{
  "n_head": 5,
  "n_kv_head": 1,
  "activation": "swiglu",
  "rope_base": 10000.0,
  "init_std_qkv": 0.0375,
  "lr_head": 0.00728,
  "warmup_steps": 200,
  "final_lr_fraction": 0.02,
  "seq_len": 512,
  "train_tokens": 548500000,
  "steps": 8370,
  "dataset": "wikipedia_en"
}
Each number is 500 + 40 x the weight over its row's rms, rounded and kept within 0 to 999. Layers, rows and columns count from 0. Numbers have three digits each. The size before them is the row's rms in percent of the matrix's.

# layer 4 MLP up, 832x320, rms 0.182, rows 630-701, columns 128-191
102:503528487538493477541449535535532540504497550500561554471483510543519498529462543513483513527431593554527522561504514457572550472512549511491598502467500493515515559474551567459505500480492491
101:583498486484477482514524501470570516490459511495533497485557523477516526498502450493465507517470478437553531620469480461402515477578532495533431437509531451527503510469463505542508527509546479
105:540493456547483476498474472493512497525481482615524518611605518488566506455541504469496535485488520475469496540504479452541546433477539461481459538534477496512556474496504491513536435510498562
103:533552520512482481526434489437460443531545423508435521525467498550526545508480514552436471451480549470491521514420477502424450420457430504496508494484468614494502526572473449521421564445486558
097:470501485427498498466521438462493455449447498442514467487466480550485427572468491451553504478440526544469538571553482474508506450521489467536583498456440452496499526483536481485542511494458430
103:461487507425532492509593481492511499554523513504465555480566436545419515501516489525477488536522473539520551497587446516531491526543518505491532450542476536477512480505498446497468523548533451
095:467535587501525563550536574548425510507482517495537558529534438497441481482401534469462514439454504523513529492560555508487502407458501483421505452540494549523535504493568585550527466561442499
109:443479529465536532482518558444483550500500439497430550484537536503510475467519492483435494574513494534521519498444525612499523475503476475503538442504513505500451524451468442473521509561447485
087:435548522500393462491488488462556504590505569457519477444495509486508462537542485571532455497465459439406544469530445494522406494534451433550550460494445505546512447504504469541454505464506518
099:451538487581551455477474487498474490513555497525508496502493459556525526476546535490593436513517455472486462514508462468573448481481515475496560492486517543488548480445553459459504504451476428
095:502486499555551496470455474528465528484523526515583500474461396502523534476507568507412502491454527497529403504512623533469479530496536499540515429457491468371401442485485516512570523482449513
093:496493488545421527511522530477556467465464525509499479504494465574492492570505567522456562496500493477520512500470607522505577450467444457500540486476552481445531562475518567501493525570531472
099:504522442559467510497553476547477517491559510504460437556573510409562511516535493518475453560556486546478487458472549472457561500461461513511399424522463539468468487528483501506526451477560492
095:511459536457478434525465544532411506609502463472468490500547557490511456489448513590536519504515509507483430456466491534466525563487577483517474538461464460498544400549571465480540461475492508
092:478537542466472543460473464528512503443450492507524514497491477485454478473492510581487511472522464477483519473558527572501491428430503421509509488528502532529532365512550589518436418500514422
102:561531471552496490477497518503498510533527475548434555514514534515526566467550526500448522456487519461557527548514484529472495559388509525469532498443468472475457466468524497464541505492414518
097:461461458508515508530488523499465502564523429539452443515501518565468507463510485499492523524546485489525482497489527416566473500522458436540543513440476487497507529498539521526492410417505392
102:447539467434458487523449465577539486549534484472442463475469511431523520525492526550488492487423486484535536456527495521555506506431510534482548485414515481479483428561512538445500502495619427
107:516521438496452543544431505522454603416547524528561555416472560492518545498544589458471525471509505406468517513409454472482499515501473466511466479524497476549524558490494455582466467485537538
101:510486496435432492533481460565478504497488439493495489417504453437470454495458489432481549454504467508599465462479526479475488513508477574527476510484474454463539487515470472462498415462547565
103:499461573490528561502374491409561471492556507521509466548528473472450465484464538487524495440480539499502498468486498444487518468496476444480562557468435532499544555575482555437460506490534467
100:508560425522437481539512459501491525569496519504536559431469470508466459466502547505457422569521484464518410504457543487440394537489544512484544495507506496503492498520467484517397490516478599
102:382512429550464526467499449519529492507506503472414515525541588529496496474524508489562490536489562488507453444474434501518532534509484476583482497421513453482496481536569493575538526479503510
098:510560471537501437536460457513508519534576514523519514510507470531555487511498492490559478493488443527556495468483479541435530475466440526474482534545533475555558574518460501538510523539501492
104:506477495505462459522589452502439491528463461497438600453397545472536485521516540463487497496488525497562496562468504554498514455483506537480433478471494413477448419479507567546514511548490485
103:450468480499470498525486457496496446492475550443502463484468472475482521571521480469488504481555543505536454561492501459396579498524490541469503540512468432541511490525486475497545530498497438
095:464502448485498564539528451586535412535520452512512501492521480526535495471522559576541508457478498477618486515496513377485527518557488454490457518424455472459540560518501495494513472559488462
102:577512462543402526560511410499565536459504448515568529521553495536521487493486471541478502485481559514462499573522539535547566546552545477520484515569571445456537494568445532512497423567573532
104:464507525406561499535539518492496499444453502468486502464559490578539474435462486515460453536520462450381496501515590538518501411482547458531585512518579450472501531481434576580490509564563568
099:470417542552460538474446520363555517447534556530500507480540507467489492468478634483474476536539510464485421492508529480488530506508496447542467521499578518536481496406539461510481418546497533
100:585498458539569438433487474499517522516538462493508499529465491495469492524480541449479520605456518455498509491495458508506544489463520531539521494375540484468508523509532471477516494535509498
095:497513491470596529486476495511455472476457531429487480474575484481455517523554483538496500535471547480534561472521560545538456510535509462468451499483503529468440544522475465509502439458509517
094:501655539535542471505577568452526510506506490609439543465566475531455536567522531534520465471544554479539511479480437485432505479501526407380525480489508495544573506480542432403494512493544555
104:436426450467427507531536591434461509532519446475503468564418515497534496515529494506522485446461445525525525472529462462510504456481440506488561514453492439487539442456526473494500467487539554
095:514444560434439477463530459526495432558512456458473535452524551488508437567527455564550470485524593507553544524520434584461473494456560530487533499541501481490488479492536520503466468540537506
101:566485526553513506488532463445556483452513452480469483423460502551505488482545529475540510491469516499394520493515481499478523519493460497440464567558451484476563583523514483408459442534521496
097:453518500484470571446462498476467486489482445466416529519504484422472416462466511516543464443506472508483508508516545524488437525564505478500454512504456473544526462535461467490497506509493504
103:468496465497531426510563508543526460441471556439502516475538467462492486524503431467517501505532535568444497486498543550511447493523528513483511578569495436440459459464547471525439534485457510
097:513542417507539469569429536419533453518524469482448555477473471534479434478495528507491501425530508472486562422514551485534457495477567445543606528528450504566429461451531463481492570469453544
100:503449483486469472471470464565566444505551488491484503435474545515448521512568413486519473542441536549555420507490537529446492451457576473437501531480471508498462446492500426540462480485470513
100:540498499540483474461503420461517501495405507395502445463526468464529487513563446561461509468500470433500475514560427473456481532478521471476498510552503478466538462472507520499470543554542542
100:493486449566495509488561555405506530559515526472442518479515471479410427499483467578536512511520497551516451450467456468532456473473548493498438518516475542538457528500483579566498504531531528
094:481513632457499498471621556517481498492578529456510518524543550542557516448516488512515497534484516542540493460514501451451547546448533488503512535447508590591571525530554577509514544509520488
097:455517446433479498461507595510492425493530471512493503580561444438509479525510627508429503457507452482545470536541521496462522515533482425482453494546447561480502508508535462441504547501500401
091:543535462534500510501551446609551495477448461580538594549475538510501549496521475457545416455535517437485519552445465478448606418471446519522496516532518487529482493415494565473484514480489423
094:455554482440454455490494487475498543496553536457549494533451505507510469476529496455538484426559550563549462516530553468486491520424534577496548433497506488511509536481538512445564513498493504
098:450522476511477461483550411503530475512577458468513497487520448438473532533479451473504492398543559412506480481540520552512530516571484495525509481571470496419463499554406516494489460509493518
098:523489502563572429499516435481559484479455471438515552538533508527542469558522504501467529555506493475470507502444539504455506495495507537530443423551525629462451510433507473505536509450465553
096:573459470482497520483480442598440525479536487495543432572451543436483516455491452505471565543485462521534446510464459472434432490490466497454514485517528556523490495636514476500480570481437452
103:525504468452459534472522553452483541455539526463552481449449527556567550550471465496564538474572461494474502513499498518510505505516511438487524577483531485479538515463511522509488500571481463
096:477511510466511569514460466458521448507497483466531429525520488494495521521477469502476567483490476561551508468466467587552470500514463488469500456460428520567568499513477548465496512474477431
097:429588491460473511494402480463524467526428489542546541442504501601469532522532472512570464521474443505498494521541480506488601449487534475517493503483451469544466489538449563554543511532496537
091:519479425420523579497455544484500455464548532567499483498512543530548387467497557528566495501486541474477533464481516442530454491573497496418489573479551524522520473475510480554528478464490536
099:489480536462516584528485466517510528511487538548473526448543585491474507588481435488514483463495541496536500461494493515616466459452514411404502494534528510454494522383511492534527536453456505
106:461507537422529490517508481527465496511560460508537569518530490536496519530459554466582495496509417466566474496448529515490557482424576601432506504489450500481519569535504508468519492497550440
096:459516523575508531583508491508494498471512501475494511517481555487520561512488525547534488421527436540502535500484468538415499532481562505465521526467449532434551558472463519486517433548493506
104:468552503446471524480526497404506525463519552525516528531570553580526575485454526532444437417491555456529439531547534520561481528488500544486488553467496517536430469411538539564551448525460470
108:497472480472512505547505478532475533395489431531525464456523528485491415535419523493551474460499486534507464516552468531552548458470474473535515488517519497476601553458524548516483554496512429
095:512441452497587442498588432523470507495509492570481547400463535433459511515476516484530478513475473452491565559419472490542516545493558526472516493580480468569459567488550501510525503490519489
088:572489492499492513603550454430522448511500550619492505434502540467463605459410483479539418491549484560447545454511491517558491436513448463490473533519522475454521548482539540463430459514535484
100:449534479453522512484527493539577461561406455547534514460522478497470541442529497532500461488533541465463434507543478532526498510530452481452507501515457482515491529479518467499481423558471470
103:511561516498462499517497591517434497517430449585507467519419467498493562461457573564529552472572539510493526542527470496536468431432504470479529457461471476491441529488484487403503476482537475
099:449507495510459486485491531480530560495476523484502499562411489513530402533489541508562474542493522485509497510411471577487515486474447483487490491467506553474390507510559505491439545466525548
103:474617462571481505527510493510569499516517535457509538544510518547494514450494538541418513534555441468495483476594445466511489556511564503567540500496459594476516448449550513510444513601485480
102:517564528535469522490493490537450426433511506511488518513529458463498486454483524441482501494503482551512523438588502534520437486517497482524500498417444492453455615536477480501501476516497499
099:596513467507540513491516540471526504443518409444500445534523416529570460450458547495491492573510439548446550533474483462513569515531557516421457498525523507615516510528491438467470552494545524
108:479513470504517423530500510506507432500502538501477456436545516507466426428524431609482469517532535497479568522456485477509520594543394523546533517519519463506504483524457497494381500509515450
100:491561494574411486525524469477520561542539505542514484544476481458473464545454492521500512466494514485476445475498404527482515445476493604520462463496533510503512466552428529415535554462520481
100:495444535480438511445491530520494548528481491485524495514515511506514607592516434500402463557500537468518437490492512522454456514548573549484486528508523409532442514547521546498448515542413487
099:406489499422486456498461458553447499544449506503481458441536488548475522463517512491525492519491525502529503508534536529466543507510462542472465452535541499491502478531524500512518466491350441
102:484551495506478467576504460488452473504470486478460491483497547506508498402532593505517639560528515507517589551482425570472563540444509484504546524476542428447456494486502512480502500515482484
100:437542497503464528506472541472498558514479444523474490515534500566472530470479481521543461528410435471546524498533599513451463466501494508555531491470514473499495487492483523518537610565521487
# layer 4 MLP down (transposed), 832x320, rms 0.574, rows 630-700, columns 128-191
102:553494523508518488498571508495499508473506496473536517463558467527559571594585573455545484452487572524518449552521511513452505464507536545531537521518489490565559533497477565499532524535527526
107:448548507493480538530533525523465467538507480545466500499521474480516529436477510541496543454530503543458501482525551568545499472505467528458529434484515526524468439523509509435462415494434538
100:460485492443481557544462485528499593492539508505560502558493516559495471498471478465444569595455423509485557467470476477471487431432564525453479479474468494466500490504513490498491525522443540
101:461493445551519511531529441423544532471501481463457508477521492516466544479450473508492441524491552499499467557553502509451472488549475541517444486541419528489406516497488481511470527427473466
101:504463510542517523500466482413498492451495486426488495462516445500460486448502518507460494534475483575462552573539458417571520431530541537513552495448496524483515523495481541487416512509462496
101:507477473531473373512504481505576458516449509435584542500553559504561528574486466524469476507452415528490435452502454484464510452521429488494545537501487522504520527518434481492529530510492523
097:476520482462481429536516454545552456497476536480511466459436525438458393528486540534422497573464557492509498497529579520503522468500434433459508488545501573517501497523458548439446479517542503
104:454503458538422478450501538501484524428567588489522507538459496515572439456434471502543506520533561511575479622530530500507530453472543488545495451554509512482522492499496464582541483448459576
092:495519508518409538531496478468526503508500480477574479566584542521450404548455534575477471492547490500490554561457511454538501432520537518497508449502476499493529511575507456553530486484487519
104:441495499563587562512473492499549486504550508483455532516547521440470459422469484463562555577575462462516508544579425542569556508465511513494505562566543454538491528505517486508525488541481496
096:491578412483548472526467454459527528503464464496466536515504505465470520480547514452534526506560526505441626487478512450537463515387508515517528532650483456534464562517476414567468477492521555
092:434561483551521483578466488465542516454486517473499509503515481487537445511483521469484537495552463470531507510511566458501510530499502477454560537506470513458525550475498488508540501528503491
102:527476504472517461464543531508508555452500509546482497545538485492444523470455507525516527476476543481456466479481494427407467471546434479415485476536526461391471514551514469506434557504513471
102:493472502482456551467435516605471504515508526485473461528546483486536491450486540509527504499557526495439397505480487451555500483485471479518404532550504513430474467558547508479468509536493511
089:550524540502563506479446464505495486465453479428534466466528540542531472482505486479505519489496467495432479441563541440504449506523468410471512448536505521532511449471549570500486458439504496
099:405446485577499464503490625486493480503381483416528511539507459515492519576497491424477513562490530570473545547476525505474534522418521526491496531482502505476503525482513521549537498510435416
104:494499514536500529521582472481462577461455496527498500511532473546508555438516522449489492487438482511568466514519443540503483514500481491483500482461587470491514526468467454501503529459536584
100:538435537440457476478460521570583450511454461492399491544499528420473552524453502492506495426516425471491468464515496500466520500500456457445455555381537525480493416484461539518447537518480517
104:514520452510457482538463474515481549404525463430478466474505531512545534476478545529498578514482488539509463442513471510557423549453476490438469514416508508516490460498510490568509513440514479
105:513525477494495555533501519511585454474485477452482504432495463534517544510477520458417542502483479449546503480518439455495494525477515533476475451545503392477531413459588493507524484451575516
103:549488479524471441523492531530444538481509559510434433541560460465482564510415547500469500574480497513478493549439495461534491540586481528464483499454520466496511498451534495473487531401463487
099:513476548482527519451452452558558466499500479484530494577498548442485495542429481529519456505542404534540564506515438526511613573540586536525497445519508465473477521493483433514537504499516447
102:450516486478539544514541547494559540409560563467499579570511499621434536429528526524456524510497484481484475542549422507542475490536497463466501528495360490593509504507521446433482465432442526
101:518470468452510555486544516486443460534524502500552533553552525520509484508531483557521493460516435499496480497468497587502543485465544502475502476510544470444529535468497509532516519565510470
103:487505502555425554495509505513501394492508557543521551489540509524505539449501514446564534549470479491441448600537521594564538546523475512410491514488467468455520512495527550488515541477463504
102:479498552502435484478476463516507500468495471542538547537501498523476443528514490545542559468427510449475447516459484530453477507518492447518499491522419491526481494551559503604528486523496470
099:547423545476518458532441472455531510532543537471483485474397510508480472580435504479477558550541543464458549516512496547412524430507485552503505477505528450515466492542470483533492486486472517
102:481509433491484491532519445491512540552513489558492520476602562563427463403566412469532518487484509455501528557441482480553508520528549514542475512507515390482516489510532454518485525470535551
103:472527620453501531487483502459508487416500497510458475443504488480537423497483441561458555567504445483498444476617467506474543493513574511431522512433502475418471550487462482541477501472547545
095:515499489485475481566500471538463507450454460447484531509431519468510453509475431485500466536491532503464463542530466613469538557570566548511501452463443530525540507479464488461556494431530513
099:490539513445459512566509552532471491508535505544563566553483466505419484563477488604541511501470482521506548476560456533550482452571537544505458565552469518516498496557514502464503572499486459
098:552476503469558481457445484541502544496446520507498430379484547473510498493538509482513514495418497530459513482464525534415525486471449461545468485441487455560550515491473473485445496523484588
094:462542434447549536563486553488456491480490534513464554462478494536459570573528511488489468452539572526511529533555505514450520489525473468430537457527488507474492540496459439540513473500603530
099:478487567483443485507507543472526485492557467454500514592533538413555455544490584520464486499555505577450431480507483536458485506480540392463573457462445500488498437484541460515466450527476497
103:416466517531535499548521463523468456542487438461563465451567518498423454470452519489525538516459415520540566485553458450503584524497473416452507449556452567489528453467481497458487496443539479
100:507486526461500561464537515466501506496565518429488467526471543548473524484495492484490560501490521518509480556431520396419567566532494445418495564473488463512484542485534479581499548455499499
102:501509431474449502507469520543489509464456552517510487428496535577473522443432524508516429502458539553490489523489512459498489441595500545490441485531437509529556526441451515464498468592493474
097:492494454531427469472540572490523564442511453599547493523461476465430528511525535576454540503589486530503487465497478547477473484492436503516514525486471461506401529511519434500508441452579543
105:491497454494454514474500493453436484495513500504546545490525436486460518527591531487518560511431519546562478520537501456513548477543526492520482451483540487553476451470522463607532495488587502
102:478505525504590422496466414538527538517523530463553454457477575529509485501522466460531522523532512546503484485537417540498547478564590490511454531509476534412527398492520422501456442520474486
105:481479569516398450407515457483521508476443475412540461493476491472459526562528459503478519471464484511552480594476448495515516476488512495495438518548473472523547500507451475528445521444514482
097:551485500510518524509517536471462525497532529488487533486420487496445477405487502507499533457529503534507498447451500579552493508474535525513451490446482459505481503496537537509535588504443512
101:466474535482532503475468503439550579464527461486608544458535480423437500419484563516537523490462491477468501533534477529540531478508522560484551466483511460488532493462505439489522444491456490
095:448443483553442537476526554492500507451519490540470512488463463524585502454489525553496484493471490516529503532464500487538558523502455473452455506499462571513480497500474495544477489609494501
095:492490460488497465453536509489507463499519479490489596448473444486385467535472458505536496555468490501482454509533493470575468508480483539530481482495477513496462474462496584414535539486468512
102:482527522509543513527463540449500434550476468535510509417434489477416546544493497462508529540479474579553512433516456495446471425558432438514580513478508444476511435512443452473510479457468474
095:471435398501549562531540493474498492467529478474472507509527475446525481554521536508497487465540500440456522511420501498553407454501581545497507489507446501495460470545452551528458520503474465
098:507460586416455452509596569464513435550501496514496502528522479539523489508468504490508492503484477467461513460540497517450545434492490429519501484468493504420520477499453585516438484547565575
099:528500454491451568526565465459485541519442495465557526462511474568507492479559465541500469507475554501466479461483541486460462441578560496440509443482506558490553470486487494450521492483545515
100:484429477510437557453549509437522544508614484516476527525462524477456543541500517514524501542441560492522370514507505537483483508575565503461504566586528535470466571460562470484493461508451534
097:450520462549538464465483545528462517515513457536459543548542540508528517540542581510437471537444471446488479566555501468407541496550565509459532537522513535526489507493510603536470518462427490
100:533569555498484489501457423520437527525515470529475410469497574575476506492540538444485454524499530538463468564565435506469514574474484482446449486545500438465535443507441526464555483495485486
098:478504464529483563540552472481517453450395572492533512432508534532555505514483543491545506552439576535466532542469517509478514506540526474446492501483513437513475513475449497509441482487558521
100:459458528479523499528548475501504495503489491410500520519513533552490496445510610546510505453526527541523493530555542478492486503527546424488534485505462478562499536626491456532444511587493588
099:486464436539595570482543520569491600482554459485485514541500485422489508485549465520429420518444526478545527386562531484551469514537483491494502534405468504490509510453524565499550439510517516
091:483516528512436514492439515452463463467524515540499487543496563437564575441478532526574491451523433558472491537508457434445477487501465523561491461495481504517505520487460500502489510523447492
099:504457543489520548482561550540481494455429499432495462482528450510439456481531441490575528495564563490516465465469441456467452492485496472399477524501507470450481513511584487426486467522486468
101:476492481494560554443553511516449531455511458444563515531526544541473524506444533528556568546532435506506496469490417471491422559506492481477525503481422510480544538496459573492556494448423510
097:442488420612512436570553441474488500517460551488492503545509537520503445537480445411526471489482536512441530581502478493529530394447482517576532485494504580588539493481458439514501476559442423
095:474508484521486487513517442525520451522511557515533502431506482472487498484487482527508555623501466451517543553490504456558441509502486499487607496482559513411558469459513476454530474506493545
102:439410505417438519524530431509560467520480551470549516497474509420473505600509536534567468443561534411499559521567566510520539508481437441502574515444472483519495537543531518484537438446462518
103:529505460447554557488497518515542550530464439496483462502537482504558506518546488600524566461510502528480486458492448418514499524524476476530494525482441482540530440491517410489523550417445480
100:402499516464498469489473524547467486467469597484444534513437481501500529504470471492561493540492485441513470433499469554535492469511472526509505533526483524527503447485529516450503537475490514
093:511469517474534489571488485493508549458492479539486466422501469513445464530460498543497487513441543496468504504478518487488515479506421483462496485502521447511460496571480478513537452507491469
095:529530506474527462450460528469501560522508449544448512466458516478477430499530517471461442459443517533492593571482469554573486499472463484488495503525464508560488462507514447467523503462497537
098:518481464479455505509489498506477465509558443530501542492486557493497491480512490520566564452533496488496578521506506468519431508488528479462511460467528421479482465487472478492530438446518476
101:546506491498481606525492473500512509415434557496501529467446523499558530527516543467465523537445497473421495551509463500488497410479482511477434575500579464430576542423513474556496530507515575
098:509579495515539495567488480446368520498518487504497568562524533473396440485492532555461444491558570488476536534468528503475529466466470523471443590545478530489502509496525452470472439533606473
097:504510518436433471506516513499535470517502572448554541441464494507494512621452480581429517532495489543516530460445488490477475496461497519491513554482532524514462525509525500502483466480404527
103:510522485520511487464512478541479476522518449531421475499485512487428516490567480516551471493521499532527533529498535561467517458548509496535408491454490469482531496532476536459506462625404485
099:490482481544540451492497540509494486526423545532424437506471498459496502509482479484510437538443506487511515471488431482484568396523468415513448558478487538484579506476482488536510511446527452
# layer 4 MLP gate, 832x320, rms 0.184, rows 631-701, columns 128-191
105:531486489531424455521525483474516531458533471494504439472500498481518519512546512455541491454508501415550523528546462410497505564519496471507550525501530477452492465466441485484502513542527484
106:515453495529467574462511537555570438527459492513470478522460511515542519531486507504491547457460568570474427524519554621499457447505527423523523477572438420460456537524452468571523466474603468
105:537464527548518436512470452443515479434494434510435552488491478515536509548531439501504417450499483468453476445511542496404497474526479516461404463455460482511491561516475504552444530538491559
100:446488458479531506427539510507513427541464525460519429566547496503549531486447489478456488448515475503522529562570434548547508503509478544531520466404506539532494490607524560470518561515495561
104:493520472467589581532437466550470474545525559586494516465544469512470462488524462513532383469520591471533557470508469512609437514470479458528511512494476451525495563532508460484574483469496437
098:435436500514503569453512521516496488488511598507526457539513475521426486458474554437499516403513460470549524486504521540477486451463496549486546473558563522540485539488533503531551537488387530
105:483507517494556528534519616475455492451560478498489560505534503496441463441563501520483494504551518555476503514427506517499507437497540534507522491462430541536460509479443477500505487532446565
092:466518509492431404443535488520506496522531550451505581456486466511455475492518476503523465446479411474472500467569494468534444505545484497560489472510434450559488428529454453541467532492492492
100:524512448547540442526393531464589579544496485542490469527511552438479497529488532496530472463490414566586470543485519478462451456481524530503553483511530522522476482482535500469546514504468480
098:495454504544530565526536560549426447512493528477467508475520478512461497523477528467433501465503456514537497562518510564486509481573439478510495547503514506386494439509499476456496511461538484
089:509463538473412518529556539514528479559465530465465472523506546520520451541487563543462537510504440549537483504430589573494557446479479467506499545572523558468575494458474554556444552485502499
097:516551482585496489434516615410492533482464503550533497495502463457523451493461534511515566486466457518448428550500452497515504575550485499404477428506536478423535482543540488472517532496514499
097:474483478508563478485510458523470526500494548515531492569434473458494512511552458430463527448522569561477508490588440562430492525432500462547544525487515453465433499474501474573449499463490498
090:467525497468481517537499462510503489425478519482500546509455481519474485475520544524525512507529482473465494500556562544521542439494535515520493495486489519512533380479506492466481389446489454
098:508491422446499562493452527482523472451521481517478515556489491508453491481514459533443493472526468459582426407563473458476516479455583522498471473482457490483539532527463477439520446510547477
107:469471471440463541522489503544552449573470541521538491468514506449578476500502466549485509474522449510510583526484496457437534430507493470564544479543388539499484492528476508496501473549498487
107:521483559531453510464559503459470560476578515540570591507496494485498468466469535523534460492471470616545543478513496549551468578544576524471458529595428390535485513525516525554434540536501477
106:543565512472542496470508545467470486469486491502405492613488509448471516589508456559517508538468541473578494485508463475464524507445576517489511452427477446418484505523522503463497525571539548
095:525530534596561484460500487487442583407448489495460433458541551430521514525447576482456535550498457527448548574449503443452482509495456499496542524497504587494549525509520539482423579457546471
105:581534491468444544529507510485607510482563493506490511466537519492500538492537520521472571491461509482519515496546522537493485458439480522508514548469454541544474492437518468465493477463423496
103:462570531534480538509504490548485529423556528490545485465521460504555512526497581491478480454448552545463472530556480426567429470488518557451440515480533566569446455521510453467477482502514552
101:551496522557423517484525553521529428517512498497489500496448489426560494506549573495503544497572605492512513480506578487497510499529519508467560510494535571493466502454569554535491538517500500
098:503530624533559499488459576580463529467483482493505506513541498463578524521516469500451510462491559485448478496473487513586520495494496465559545550445448481488468503460444455472520492438468485
112:489513515470493519560524418551467447511557499563508546498521554459495484529449478525507478437401544453553476538459473533466515404466450504471546492479481533559512459504521539560535509416462488
105:473534493507551520494584525457504507528503450522502488560507528414483479506542533510518479483460524522486546475469519479458550521502505443488548577577517458542473520514554470501476570474534588
098:504565520532463537521527518532494456525529516504449522559504502520587472431551503553552484430485484545580497440506538421476562541471453520530568512505474487480528540539512480494482415538548468
101:547508437505536531576521493510567428559562472552493469499491520559469450501507399549474498477412561501515474558460490451500500424514554467435486484494506539515473465469487499487449471501482501
097:461507557452480488556495529525472548460512537490411481498484440467508471517539547485498486508549520486466547519507485441434560420522499543501513568444522430445534541440476488470447540472551519
100:491534515531511554509505515481538525569471446520524564535530469441495478499529538489540583479446446517537510568490480398550518538471521485464455457463538487478489503497552498485479484458504548
099:479527530520418530528517512504519468489561531532489520534539480533543468523476506588522499450521396448470481510563477520500458557449490482418456437538430497434530469468502536463491459455456472
095:523515522424485507540449449470510520456456511512519566462544451514534464479514517518425469444510442569489546471532490475523418475535450475438413517445451515446517541465476479520463537485521482
097:477485535537546531489448507539560492527517496490491504513516522497520498486509493464479438496449459482505515468491448508587473464527504497551423533498421505496459469512494502467546555462408435
100:570556584572607510472435486489467548518540486577524524373486535560533514509535478537422493513510528448506469510509453463507502539556593564488473545557452539465527504577543499478537511551531502
100:479479438570571492525516397486582470495452498487483406530541450527464529505458535550518497523480383576524523481585480440553482486539452504511527503497499482508526536548527503547501519508510494
104:522498439474452475534539535466497476488561494515414477474484482523416488414519516372561500444503510549447519497475507508493503509475494459411415432506383445498494514463530484464541476537435527
103:531448479538547507432411460506507451448490479472495507578491447489474527520467548482543422503448503470582470529521519542459484499563565592478528457505528511493567521433503484516543529429572503
099:524535541459498492434472504514507431478543522525575566436558456550534436507480569530486469570536544483501497493503523452479489451473450498556467505520472485487474422449601491544425500503499518
105:511477576497445444444535526565545460473483483459514510521475452499529491413487491559520476544586493497498514431511475506523434533506454521470526462540449526459587547609487562512448522478445489
101:458483457546430478494498522532494523471544532549551486526540532555508518501536445473503460520526480521461506484451568497508476544504494567574493397523503521443437478496506491495521492531496476
098:560505543479502509499471545489524460490583465493568443569487457529500534464449506508473474442525525434457443393475520471509491466472511500453550506521454509438494471481451474487533476423511541
095:558486514580525517456540462506496495516555527480499509600475571477597512469534513508462528559449500447477507523526532535538445561533501517482458512454481548465537487486560489378546482525537515
097:481475518489500491466499428379482502584473477561534524442501529487563505533355424477492448493472528554496460546505491541490453405526466476507464449528476505478466517519516503478457488448428516
096:518485587534535462494504488520466594534458497533528482464424505483499517498520349484585507522503554493528527467465459479544497486485499539472513520435508448517490478534449506574526442482524582
093:494480456536554511553485586515533534477468556493535516543529577480498507475502503542538460407591544494539511584456496501388524451546470544544462555509493512537467476512530474555414482514491464
097:568527448465511547517447510479451520463498529505464515548507523517500476474455558490541395485518526464512460560504527500511443539507472501448446547508489535504500494519463511505531467497558544
098:442504511527450459475556465529517508528546540475535596486427472450465514516526493522576445448506432474453543511514499544544546488504493484571542490532499454412496500491517446521486434561450494
099:499558519502511463507494477498486444482496486572474448463410503498526444559519492561507517548520559469469483407525480450506503468489528555468481475485468478518469452559513511509508563535484495
095:533539532530533503450485428531528566405437458524499507450494574465549477431508433518498436512506455483565543516471527515536471487541509529481502487603562525554527507484495461523474576432514545
100:539465574466576436490502418550453522513522493520497511555473497492507517558492534470449510477439518461529521516437485491500483545503501519518437479457482548503488494519468524484486525491411520
096:567485455580480528479566508555458508503530534535434505477588541507459524443510436465546400531507497493437499452423466520531551515511565475502413550490478509492525483532542451501489558557487590
096:507481461471513507490487567411444564550592487502520464524499591435450561494472403457477601472510447503416493450541463390447488497576457529591574519470491522522468571468483562453504528503451488
093:541458523497422578525573507451547458536446536476468535526458438539491471529477596535466461495512493497517458523565497557502485555532526533473531462528490560540522478492557524443433551565459490
103:508399414501512548554546456462497571507509518507457475481494522479513521453532446572475414469473518514476488493538552416527514559528497505465502502526505542517423539491602495511500536456483502
101:507510504462452522520461479485543495500532539522531458472425494505491505430496417490481446545512523526520478481452527526486485508443477463516491465444463587508567591439456508467493476467506514
094:490484508579565520571494459569461481464514467485525522532452583482469522493469526527492499455575428528499497512512469506416505519537545472446503549454467519441486558523439464493449505494508449
108:497460471476500442456532480470489493555536481483504425539496560568480541466442489542426457426457523469492515507520474553520504466485509572575479523523543505420498541475480528543480538495483530
100:483522511489515472506506592515496509483513560520553507498469474528522535512525509438517528466478483529529550517524506483529465471510533521520514541496523467528563512531488490483558490524495487
090:471509456440510501553510515565487552476505515567531528423458530476450500515431519454518509485503466468580489545436485420556546440545531484482531514450469464491523556501551504484546503507471508
084:532486465555513448534521471399546575546495506539516561465530571509470600435352527446535480458523440574525530519519523530496474441543462592480514497477514481412515541527522484492470517530499435
094:484537526482563477437484564491464553468501503500433519541522540489533466477463457498422626568439506510474492469440445487524556566511488504498564537479515517478537500510499529499510499468460575
101:501497500522488516503534483511411507521576539533536468544473492553453504516487482550475496525489521520546536488576474518423534463528507491535500433465471493523491480484450537512501445528492492
102:416466519485501452451531558517488487452440504358490592519433465519488484441487457522542512547511490513544499540409542556538485551518511503498467547478499500484441422483540518438448525489438448
101:535440573423518508459480514451520486454429481540452515438526520458548483494500377512561482493420576495526545515471557599518487433497456467481484512505530485523463588480447437527535498403414544
107:542507598481454506462489490511548486485483488450604509484511436510484371494511481457419533526469520509497481527542548498400522512427456492505524491489478493481520555555550455510484542491482457
095:410404492518548483446482496495589543527537528470516483498543546521495560436504475455535550547565540556589479566523539495508480562522487463470534465511595534418510439468549500432554537523513516
103:525500554537488509522526451585481510513532562566568535505500529529484447560465427490509409452501497510512532437568540496515517586590549558515494539544485555528556534490459511465491527489527457
097:491507504462490484500504442569485457446482552527517547454406449525461560514570513470491521449462570547504523491542477577532539558507524564471532520464486547483509510404561472463486505479429482
092:476429508473464456452531523551526539436491477561500470505471500461526549493509452471351486532506491506495508527509370492478452509576520519473436517530555425534447514524562490497400520493503468
098:509449478505474563425470582507618530446493513529487446485468538468527541461501480575521530560494505467506581506539496558501527487532440428503405514406567511508455505486512551492482504425485415
098:495414463573506542470463472506536486524461488539492501499538474533503491505586455556480474482430554477519573486522474497498512495538541493557452557498527515464497551515513410568514523507501580
105:474436538496464511541461501417445402456436551503478514437508549443499484539505413472491557547474611518524519471512498489487472526537504536540566550479497489504549484484494490493479465594503526